config.toml
d_mlp = 512
init_std_qkv = 0.0477
init_std_o = 0.0
lr_mult_o = 1.67
schedule = "wsd"
final_lr_fraction = 0.02
batch_tokens = 32768
Each number is 128 + 32 x the weight over the matrix's rms, rounded and kept within 0 to 255. Layers, rows and columns count from 0. Numbers have three digits each.

# layer 13 attention value, 128x128, rms 0.0857, rows 125-127, columns 64-127
110048114196098255116130069135055140038167145185101151126098064134213129119149158134174112100022132155144162129094196114140108104125099105123120187146106077138152143117122166108047129244140161
080139077070164154164189138079076156099116177132080161124048134138120040100126154173200098170055171051154120130073141148149090084187118079071077145143078139081109154066163136143133150183069159
062157117205149071074125123099100138176188121121163139080175251072099104138132082150104161111085133112129180191187160165058126042027108103164088059110092083255090144141167174092134113174207144
# layer 13 attention output (transposed), 128x128, rms 0.124, rows 125-127, columns 64-127
065073200102150145134255121123125149108165102124101096074142083154107136090113058200123149118159140065149133058155082141128199152202131130179085131230159134207098129140090175131114151148078140
158168150098093104115127165108112176135105195175151119191110053033093148157079069142111163052142151200070159159201052123121182203095176066198175109178108099137199171105135092135164104104135160
119064138067148141135141147113095096118178177200109162188078069140096222069102090113206052124136120115113124118104173090124107089083122152071110148151152109103036165050096110078128175136100125
# layer 13 MLP up, 512x128, rms 0.131, rows 0-46, columns 64-127
132102179091128059105190106100135073141065081169091082140065146085066172122117094122128126103160108120147078106116182113164154149148161171089096172154159090129163153163165134055137130190161140
111074125157131133140164105073155082163158083160145148178167144118143091186121099102117165091126121049140162117059178092133141145155072139135138120166147084108084150146152136109141119148117119
146101134174108159095133149092143097170146179142083199058170151140108172101123175135123107056123125062152098158045129118116120109105152141176119089082166184086122120130114087078095131143095155
166181154107155056125086152128184095162163118090059196135124131149110159160132137143112092122158075089139146094181097139117176076120145150122148171074152109156083150119129111116103182149112157
162125183128124190149148139154155189142106182119095125132121082113121140160172100110185111092174210044121172142089082101068183149082165169114134125153167128129158105153152142110191094149146128
134158115112159068129106154116128096124124058105177112129122120069137167156140054149135200131134091139154122138113133113107066124154109075133114124129170118105176148109140116172080155157135155
131156123120102126102146097191118145071147176113166134135143150138167124143093108086135181118086052110128153179068102160153118137116092180170185105178086158145093143068132120101132094164090101
120078165086147116059107080162145097088137107136160136118152087116178172128117123084135104136123126086110121140150160156122125094098106130124112093128128201077168175101122131140075173101161171
134063108135176147117108090158047083071184151136158073172129105134053122171124108152150118132162131073133172159087121129097111126147146161154157109162120145106042125124163149125105164211127068
105053133093090125139102110115099130130149083104137110104156112117134107158131133166129158077081125148143108186099090122140130115157119142149119194120169184150148135118166176095141172122136118
129147150141148141142133121141127137083098127100118134085068130144141173089138117145130062119179099116017075104085142076118095187127146143090143139150130151186152177152138129118168148157195135
082095116111114085123171157106076103164105153148162103158165108111117163149096101134123191089136109148204136138175130132108134105118096118070194092126145131119172124075153104177106155179155202
121130133097094123121132115120102134135114138130145160179153147075140179193121180171121126063151129133120120120150090164174147112072103126138175114138179086079152134130167169111070119091125136
164096143105097060134109127150149129095050117117114134116138137098134114141119108136133120149115160154124101074106102138073157148170164155116145117078058142121141102122123158118122119100176148
096151158159187104150133101121071110107142100196105100222174101161113176183077129184149078079118168125120151063179158134169173107122118116172188168136139184182103103092136098082098076152152138
159132087151132160146158148108136125112111150067135131131159177123159145146140121148156167039119126163182148080170094086101112172144090112144089099084147138074108060105132157134131158119098179
155118090168175116134139096123141140081117123125119176141061162087173151141122109095120157101110096140154155143157110122148078163210150134164128149117143129143102147146152149083115158201087102
125158134154090183156101082109139128185130122139131129128146126088123190152084129146070095128096112148165118158119129050162106145107092187094138116130090140104113128100161137093093047179100105
112144164108129130099166097100229110132098109075092127146094138112145056129108148157094175189133112113155162142124107098060104120101153217150149151095114112123188117109104110097141075100098090
084143133177140101148128153152126113096120148152136106099099142111117061181160112140162123113149107151135076103086103108096121114115089108095116093064141120060117111184106143122092165207109189
091135116157089183143137184101163157136154176140179185092116100139085124200063167132179097225092127092090139118115114146123109101183120165191129130106087137152038185136087166132126154095121116
150078070052134126111168138168138158145164189181129137081086129130162124131106167112173078097094107175156113124144173138118133102160094066107107103113156143112168177092139157155154091126107146
136162132145198124123150131110160080163137133097123104148133102013127108099109077121074083104091117138113163123160165107092157165138028111180134100071128130185108177098070140110140077072152148
100146144064090109110128133068158133158132108177070113076129133082099119146118045125181128087064068123114105161071098107166108108109177172158141214145108149141143160107103131180160125159137153
110117142152089135145102181156147164135149095088149085079092155120138173155100166102174149144111117161136086122150106154141163129129154149111125091101046145164138113161155144131055106134121095
147148094118140153110114174115132126134154160068054139124071138141052130142125146087150080106155197107126115094165143105079098057168107166150131169166131104121146151030118199162119106129199139
179134179137108161156178118159157218188149158134075119129103150088081088164098166133086165022168105106129138185108131134136164130125093183183165083114115089121106126183077092150122133107108118
169113130072138079193151130155108133170104162105162117110125091135128202167165138131114123114104155148183145113108100118182104153141157110147055164167101176128083150088144134091136090147105189
163138094155118035103115092109151158095121159072135093115102107131159081120140164127106148109068114139111174185144120152132141107177186160146158076100114116128139127145154205121141078085188109
044112089184096115096125124111154089118116170153109101106130183066129172121092171140104128124167110111151171098115107239109145172134166105101145115111117080069187120138093124156139160132179119
142061138093122133132158168080187101119111098041151120087163138109135188119149145115124075133177126109128166177134136117141114081149088173117121095119149099115082126148177222130017162126184194
143187107144136138157146184142151103142181147203131110134110166151104064120170123095096097048105104123071098189093111158160118129164118110111146135152161141187105100090125206149114139151115117
069104137146079129130151115096153121134084119101127077105082124155090150179157162165104120108140159119176096140082098146146145202106102145088142192109088186081132077159121120138106137158150118
199097146154150129137100145158116136194104047146184123114169131087158120174108126090110144148165112067196144129085129104114147152152147157112151175138129110081124111160138126131146056149122116
138103128115101118110131133084155137097084164199097131197115118125114097148121083112148136110100096098167112137110086111175107168167133145143112096175091166159170103095164176191149105134132090
127185194140078135120048143055125119182129124124136136105123098118131145157116164145122092111089120203114213164095132069117108118145128123188104153103128163173102070095130162131108069138160161
113115130136130101092187148119112145114150137114104166114162160150077103128110172133162134125125051161211124165075177103161098120112183173102144094144094167149125130077168160055046145096141104
096156115195132121151170079150109188113061109148109134160099143156168126106183108179101177160129114112116191140114087074116081116115148096113084112154100069107157159085181127137118172159135141
140181116096105098125129146182156141108106136153167116190081107134138115123135126120099090148152156130135195086099105085162113113102193139091164078149152129151110158110069122124136152140133089
147117144111122120115084142134143187110127142107134050083127158146115099146135127085103032086141114170163102132078171080087192113120128118143167165089103118165102117188097102143147090127138136
117088110147122085165150155169126123128100119141082120121134143112025152176150155160054153190137141129162122138084104125100119096114102195164107111082124123151158137060112114153092113115139116
125093087121109080128112152178173117097111122098128120101109124106123145122096177150063119074111088077120054151144121113149181089168195200081193134079162135185086111119127124137117164099139148
130110148104105089176144115122125171099104114119153078110134110082123141134139138122147161105123161121109075129085132152118122104120098212115157135146108113128136112151108146151161157121091130
082110180120115160177110122104064112166183089098082129085101118090110096167157178154120166098143140168159162120157122154104086142136160162093162104121108134161124103147144094186104136119191089
186085093102058146172078115122154123135114123099079175125165115098155133128107162140083119096138121188053127160148068164111103187141145148142126087201163092105155113108138104158087086133142121
133133133105106100091190081185099133170076130084157115146132142140181139178143119128144165169107118156122131098117136117138083146127104114143082071139103076145137098118184160157107151115137135
146175155164109065139126145154055088100071164109104118118200114135099073161131134106125171128151076145087098139173094068086121168168087110115203153197107133141112129098112146160088161096163078
# layer 13 MLP down (transposed), 512x128, rms 0.0337, rows 0-46, columns 64-127
138140143143143151104128141162132119126102131158155134149127165174106102106099138078094120165137102128120104122170055183130136109117086154120119158113163072149137170121094092151144130087102153
107151125099172150110143102143091150124093142112129096086086096138166155106128127205070091130170119139159151144132064161097159111137186094123077104079086180095182137067079126129122137164127123
119117115121122066142178132137084120105128094113148068192122098110144085146092121140130106206143161095088129225226141129154130158136087116082143141216147097163152135121121157173161076123148116
083128089146082127140224122167069116111163154124086078143154075090173141103117126100177141119086120163129129005157184151152151085165106192106119087122141084100163112125104113097172099107059135
116140108138142149137077154107130065169111137096106147112042173125150128122100107165170140169125121150141109163141159115110135139164139079162114136139154153121113110110101138116118127136107075
106148103148095163072128179132118089116100128162079101139133155190141098085099140157092116159145139172139161103152148126163133133105174189103180171119111080088122138141122106114148136179145072
192145102155140154099143136084154117149147101079086097078144179113155105082186162210089139089164115127132069094123116132133140129147144086140089146075169118106128156125135152146127127063145104
103103163103084107127136205153124122152157130183133196111188127108159164174119124172150111117116094146127101082141126151139087133119123152174108091182148043125098129109162133101128166082072111
152186168180096133144151158102133089129043116147202120057162181133127162120179049151156127068129124071146114150185132187059153156078168097159119150193097098082108184114182172138119136130131072
167103147141162138149149113151126137115115131175046093116147136100139114116099142127150127100152093118139137146142195117130099106096147122141101169128089118143142085139119039193098055131161156
140158122139169081178201095176093103070120153151124134126123073112088084133166168191130085117146102134185097140129136228135133060205108052180094077142126122129128078200108191158081078177117081
107192122128159111134119112118142170135104138123128144182088143065100133082172168119119099141134114122076141122109115090128103114104130111194070175151134128147196123176150118118106122111167146
138104117193110133125117133147112134138100117125056142110126074245114098096138135100086108153105154136171159079104180153093150139167136077169111169126117171221067128134112090164149132128129104
128149097159094105119159130133123148128131140134102182117111075069088109091092107157149125127113098129068143135147186105174117157093191128125139210133175091154095126060120110124114122113156134
081128149119150132179153121124134085161099142127069082094147093124183160138123129151159069059063032126091132132104156109091174137124161089181160110159158076138136128111089130119098114179145194
137076146126144163132165138070084142144189114122153091079137104141106142120160100108077093118137146119109100000110123188163133116093118132102073015158182098138147095099204166100161117091071080
073111159155090119122085173150132125086177114122108097148184131163120111106159084149122132162153127185173106075064092135132202111083132184105093098084069126122174153128169100104149134138116127
137085146168141093129150185153124113121161138157133155137135156171121110180110161113142125110143176084108157099127150124117085130098177088120104185150108153192147128138034150107150207130116176
133089153200132138176141098130070111152126100114162131112176131120127172127125145140111184085130113066106122071154140130134117151151084097098081138161124103162066089130155152164118128111156110
115136112072169097083165115126155188137155118117141118165102167165102181097086167116079129132105131121141067101168108143133127116106152125145089168173115098125137126132142117165145084136170161
122114125138173131154160133070126118175129141147160069100111124122132081141187119207049098119129108124154115096137100117176128112149157081184085122183170131066153100120142110148114164151139084
147142136142047131105132130113151103117119154124074135180210137152090135133138110113133183133140166083124168106110132181099160140139151119145166099113070101136100142135121120101096148154175091
146135147138142129076109107108149087121119022131102124121117127204122114114131174118181067118152155167090134102095114141147128156146208100131153158182084140162134099117117160151174112197172105
121099104156109096077141193167146130076120136107118135130178161130092160128142123135049091123206180103157102105176161131138167120138153166122088129144107147151093170148164155122109122071152091
127120127170143175176162189078115141114113128140114089126157087123148132153105140112079102108096146118131165140099105077145064149139095120119073087111075127205190113100157132154081161126104093
169151116122194143170152101161189138147136114125157110116101143098172108169049171142111069145121143099125150089157100148121150103113118138122044203171123142107112116052109125178099137154059121
082136075166125141159124094083151048162088116154166154102123146116154134162164160066187129141130112087138087131187125103159155097097161101102018130111159169160122148138156144173087129138111198
128136117173114127113119115087147106114131090147122164145116114129121061140109139064129171123116092112090120173133162099049128149125087144127100103150147118116128172115122169097136179154121158
108166175044088164116193153113116141133101127162165127159181095145141147179142115111069119158148122172106130155210160082106150105107083106076080151099130110147113096159101063152107181141139143
135161151112174076171150138165111139113211144066186117133138106090166099151146096148204072199149050112103143090155065115125116132175175131091103031074180137068110158164148178100153157142151117
143107111153100073113120101171138144060135141123089098159130116146098094100131171138166131179164201144162115140165183167095107154151156187188101081169109114105114040091143099119122111180143112
120185070127072161106158162110093152130080192121120104122140162127141151112066112163085108167127138159098209224131147132104118119124152175094162093195118123168145114114107121092159117098145144
179125102098074163098132084114052145154163137171137116115095082102215159110086162120150172098157058147082095108159162077127125129142141163143120170145159104112109147060145180174108134109123138
101128096094141136168095128073152110125170144179079135134103117123102142129122060185122123128141119149108118111153168102089162141114120118120092189136121114109106093066158175122165180134139140
107088088140122111170157079183175105121104109149107146124129132109157180073158176172145182126144104097106135169121114203149140106104157096129130199071156138099104119134163075106163157109145153
158122104165134130066195110183114088093135090164176140138092136088115114135119057151096141146092147132152069097222152144134102160108102125194136158159100108112128147142093154138149126107132120
080089198120109175140109078086109111137140133179165199092128194104090117122132132121118096099094123118118136221107146136095143123125149105127180106109101170095078089059135143112149086129112125
160108129095162161137123131106083110136168120181103118105126126079103130183157137135246165107107150155093066188174108121138180097126131160088143051146159075161114143143110115163086128099128138
141071135089165149170109143134122185114109183096144116164145172058172135118222114169117176112149139141132121128082144153111144078112154163129079081126121102097130151142104122163097061143110129
102117146139094126158123137153114150137091090094210120136132120143086152094147143154170189114127120098167120143165091176193108122094092119123130110110181097169091147148154130124131101053077159
110123176122133150162113155096149141141160081119086149074089130086156148090106090147145102118131119159071127152169134157107101166163142132131149121108113160116114110075113161113192161135129173
122128206105094125065216136100106155129105152111104110152121147163070149102158085148143111151163141073106116191062187120077059146068134069142108187168127118072148116067172101123194165107183143
129085145130151149130164128164124109115129134148093140189105103101150149146107154155101090198121160080100153168156128115117110117147174085189101250135133137102149123095133105129112094115122060
139168104174157120105142080086108145193098129064089164185124111093144103137135108131158180139121142061136148105157175118092151123127085143116126125166136059053142102083099155135169132145135157
094132157117188143151140156208165110118112134110219113135082137056093121137120113114128133169113115101156144148123141102157131090136108156103180212089134191187130170121081100169161153169099086
174139080115180118163067124130110128164113125172105104094132140109152105136117135108116074136067154112173106147134134157136114156132104128138134121097125136132131152145110121090145146154162038
098111066129152142135115118193105131085166102082149105090135141182133161056199128160096118166101123078100132164130123102153117138123135177195144146118078163120114160153160126103136142121086182